config = dict(
    intermediate_size=256,
    hidden_act='gelu',
    dataset='wikipedia_en',
)
Each number is 500 + 50 x the weight over its row's rms, rounded and kept within 0 to 999. Layers, rows and columns count from 0. Numbers have three digits each. The size before them is the row's rms in percent of the matrix's.

# layer 4 MLP down (transposed), 256x96, rms 0.0849, rows 226-240, columns 0-95
104:501519503552541398465469474532592589499452475472476512462610541467462507526532469521502443492495533509470452374478492499495462572538524523410518567564475362516608448565456515454652435448465489553470543509515568489535549511475484500488483502517493433494535457657497458476473500533467471483
004:492525494532495554521519463558531529478594446557399539455478551513554549473567531558513542516456413417515536545498459439439550515526553453456487543468456594512430601411543466520525496573537420558490545569512510471597546553499501378482512497494572506456530425520423574468544447464600468496
134:500459458433434474489581496447543498446562562503447502506411529461488451561593461554537468448547492589518536483482502496451506421490545395555501652511391477441442549464465535494504523554473509440453491519441495452639539536493602475530505453596478526552558423492495471492524466532479515551
131:479530499563498460439483393477522474474548590570501610502553438526439466562413482487539545457393462472568606541470431487394468543457566476545499593535489547498417524513483551520487494515438498508494425564524516507493527428443522419500538418460499503618511476530559422481498500574492541464
112:554555571539525463523506506527469497521426506502478513514495478532457507495467499476596571515434412509516367405482514497482406574431571468531511554494526383522468480466454579479588564480520461495549487493473408483533468535531608503442504555533526465606379502428416535511479550475470516572
147:444542484525546466486526486514471524462258505483520502505457550376514517442589496539482460512510531565493465531546553540534463541500551488434535435498469504487510506464538528441411540513511510580418496426558580503509450388458514489612540565453506492509460508535530534470533532435544545479
111:488552570402476532458522555502435471469622487509465482489418468524452462433458488439524524372505517538472509473475493448483649478439520491479505524555505423523540505558491488526506553595609514529449607405489483466546630509501489527485538479554478547472558415549493484426475545455461503509
003:606466553517434529480483537459506574472536489464461444456403434521471424512493526513515539557490399314526471604498531445465511420335481493445524501515515558503474542458462509450427471532498608535520511450521501484477469547421494480528462484435465456493468448498538503564495436513519548470
105:566542451594458477559570518453501606533508475561508534502481493558526552522507456468530482562466528443489616480472520501468582471484552502468551549506534503527429472575431472486456444495483468488523453517405441440541446484519576590506478481435441581473487407510460578437445442445410454634
134:466508420529540486372568593550497527501353585506542480524514557538477514468498591509602465556544524510542385441475436483519510469453507478533534544471470516518438578428527428487595554452544519476506518516543439509443448499483496377493483445504448552492476468477530518520508507561593445433
004:470537529552428539599447508491532484461543480457462410496428512451467450494457487579521569556486378399553485484466394475447576488433559478460466617484519578522537551487504555407462437632532464499513508518504428512505497586510525474553548496510518420453441504566496509491470467517586517487
003:473452510501532571508521522497449468414553503522455472571523455562540522495525459607554474486498529486448640569434484529448510504572522479442387491442397458455485586559503500545452420506411362454555515480469485543475464416524459442457500531527434515459502483448484517401575533458515470509
199:555497429523444512552577536447593498531447474453518457557452501538449504587518530498492528535504472525376551466512491459495526538516569517358595724496440483533519553490498463541516478515487589561486495475533500442513507538554523518494484453483460454451462498453423446530487543474453419511
133:476396479505503463527480607508400528529449555520512463473586571447513541553564476570529490435497494414576503608464430462507420394545482483541472474465507544546463589376540454514597575539513450477487571477451439479437480518505421497485579526558512484521476439503504481446525478527518475569
003:590446427466537511503510461461479438464521559484464458563511425489550549456516417583507524538473501487502595527398501554452466481514531427452507443519488477396503533485396460506435502468367401409477551524500540478496456372449464490522376490489520497559456526541511497477480499554476407516
# layer 4 MLP up, 256x96, rms 0.112, rows 227-240, columns 0-95
006:540561494480481386351478478494510437501354563437513433516451504492477455442452422474458400495416433475418509429485516487490432496423509451498515459481515432440534431477465437452504511510486523421502459409506457540491493480439399478521493533474411476498491524425471414491466500525448445499
142:501467443491560525492469581403460458527509454474507527514640516617511486523413599493588512510460420489530535504507461462479477494481400520495456449499468558546454587446456513561524434476555500467368524493547569485462594593561536496461463482569470481576448514478472509502602508469537475501
143:445476454531480475448519493512630467535531542519515530484486471446491444486501460516459536479497474472489499541422426490434412498486574429550463569510475561607457463416511569500445388484443498492526427556567423524549551371511573566521613492511511565425479585509519484535493564556482564491
125:577449485526506564505435452487545466556518403479453449456516423434559495530516508473424487481533431522546551582537492552405543514458472493545510500470497499518459590486461461517551423422533548542427527475537414362452481516646562543556608570478486506577481507441462503526530524456540495511
137:538450510509524519513513550346487489577498539462586524508515497457540458522398523413421477513552598413427579528457413485522474498536580518600473523588514471581451458434488520591479525474380462502541526518483431516461543480475485495528443529454488503519436513486497595563496538564547540480
119:437462541510499511508538509537386423541538597530479468467441462338539382518562488564483487499537564584568528593450467419561475493444552520574528494525376473531524554470533506481423496474568461539431463494504440488555491419545455494462540498535489516536439452505533475558502567505525543520
005:451538523407560535454511495527506382552417545516535512545482530555456576409505466454487439479512520594475496399505478504513527456523490502541533578439553339465503418501536507584580523551471528438447459442524588444467515479542475531435565585552434501511573453556483463476476509496502441520
121:526516433589426557531525485443506441558563518480485498434516429470476463509448526474523552530509477437587492465571471480481565488449463554583537429356418593540534428459555580515572571518559531480518541546532522528434487375513456537470460513614467524490429504487559465519502442481510458462
133:526460500607458573505416510481470506533457452570621514470519508453427384504492574425492464508614588571450593536516480491501405476572488564555440433480555460522484518513588523494465483465484481562528522540524510523568557418484535438538456543510465416472419510496522485546444518476509431441
007:508532508355512405402453486558471429531388541495508506478461502521504547467487414443467438455436451488435505418501494501475455459452490456474537479473542404423499411484500430550523520496451512455488417392459540423510492475471445486420508530504422427522540415478466480494449492447428416504
004:567636510542493469474427428493529515617470560461466572535421554520548494556499590470516422579437428483491490388545516505494482505483531518417582511537579601527550458560595439458538569500570549486484494513497391488549542515460461490478485457481521483585476468488497483503457518556458498553
146:513489458525556523563490470523557535468462506492524405532377509486530478535447479547451505550484602575468546502465489454487505608562466453512466559511410522582518486504517446544437481417432565502503462486436443409378539477587534563575449525547581506552490562523464452401551577508512486486
133:444492484424484466512377527455529483542514423561549475519496547505450529497421511485500528493595537581503427475584551460554558496470427528593410478482498546406510441530457493445456482553491532449420505492533498587465553605535551549575589485453531573537606549486463511479503569503471481416
004:504611548566484528491368502543547590503557489478511514451514499508544539636590530456582456556563471487432430504541487503561591582525569556516551558506520582523536509594588467473498516503536491500478508539487453482501446558463521441469511510439447519480501469475471584580460563600483494555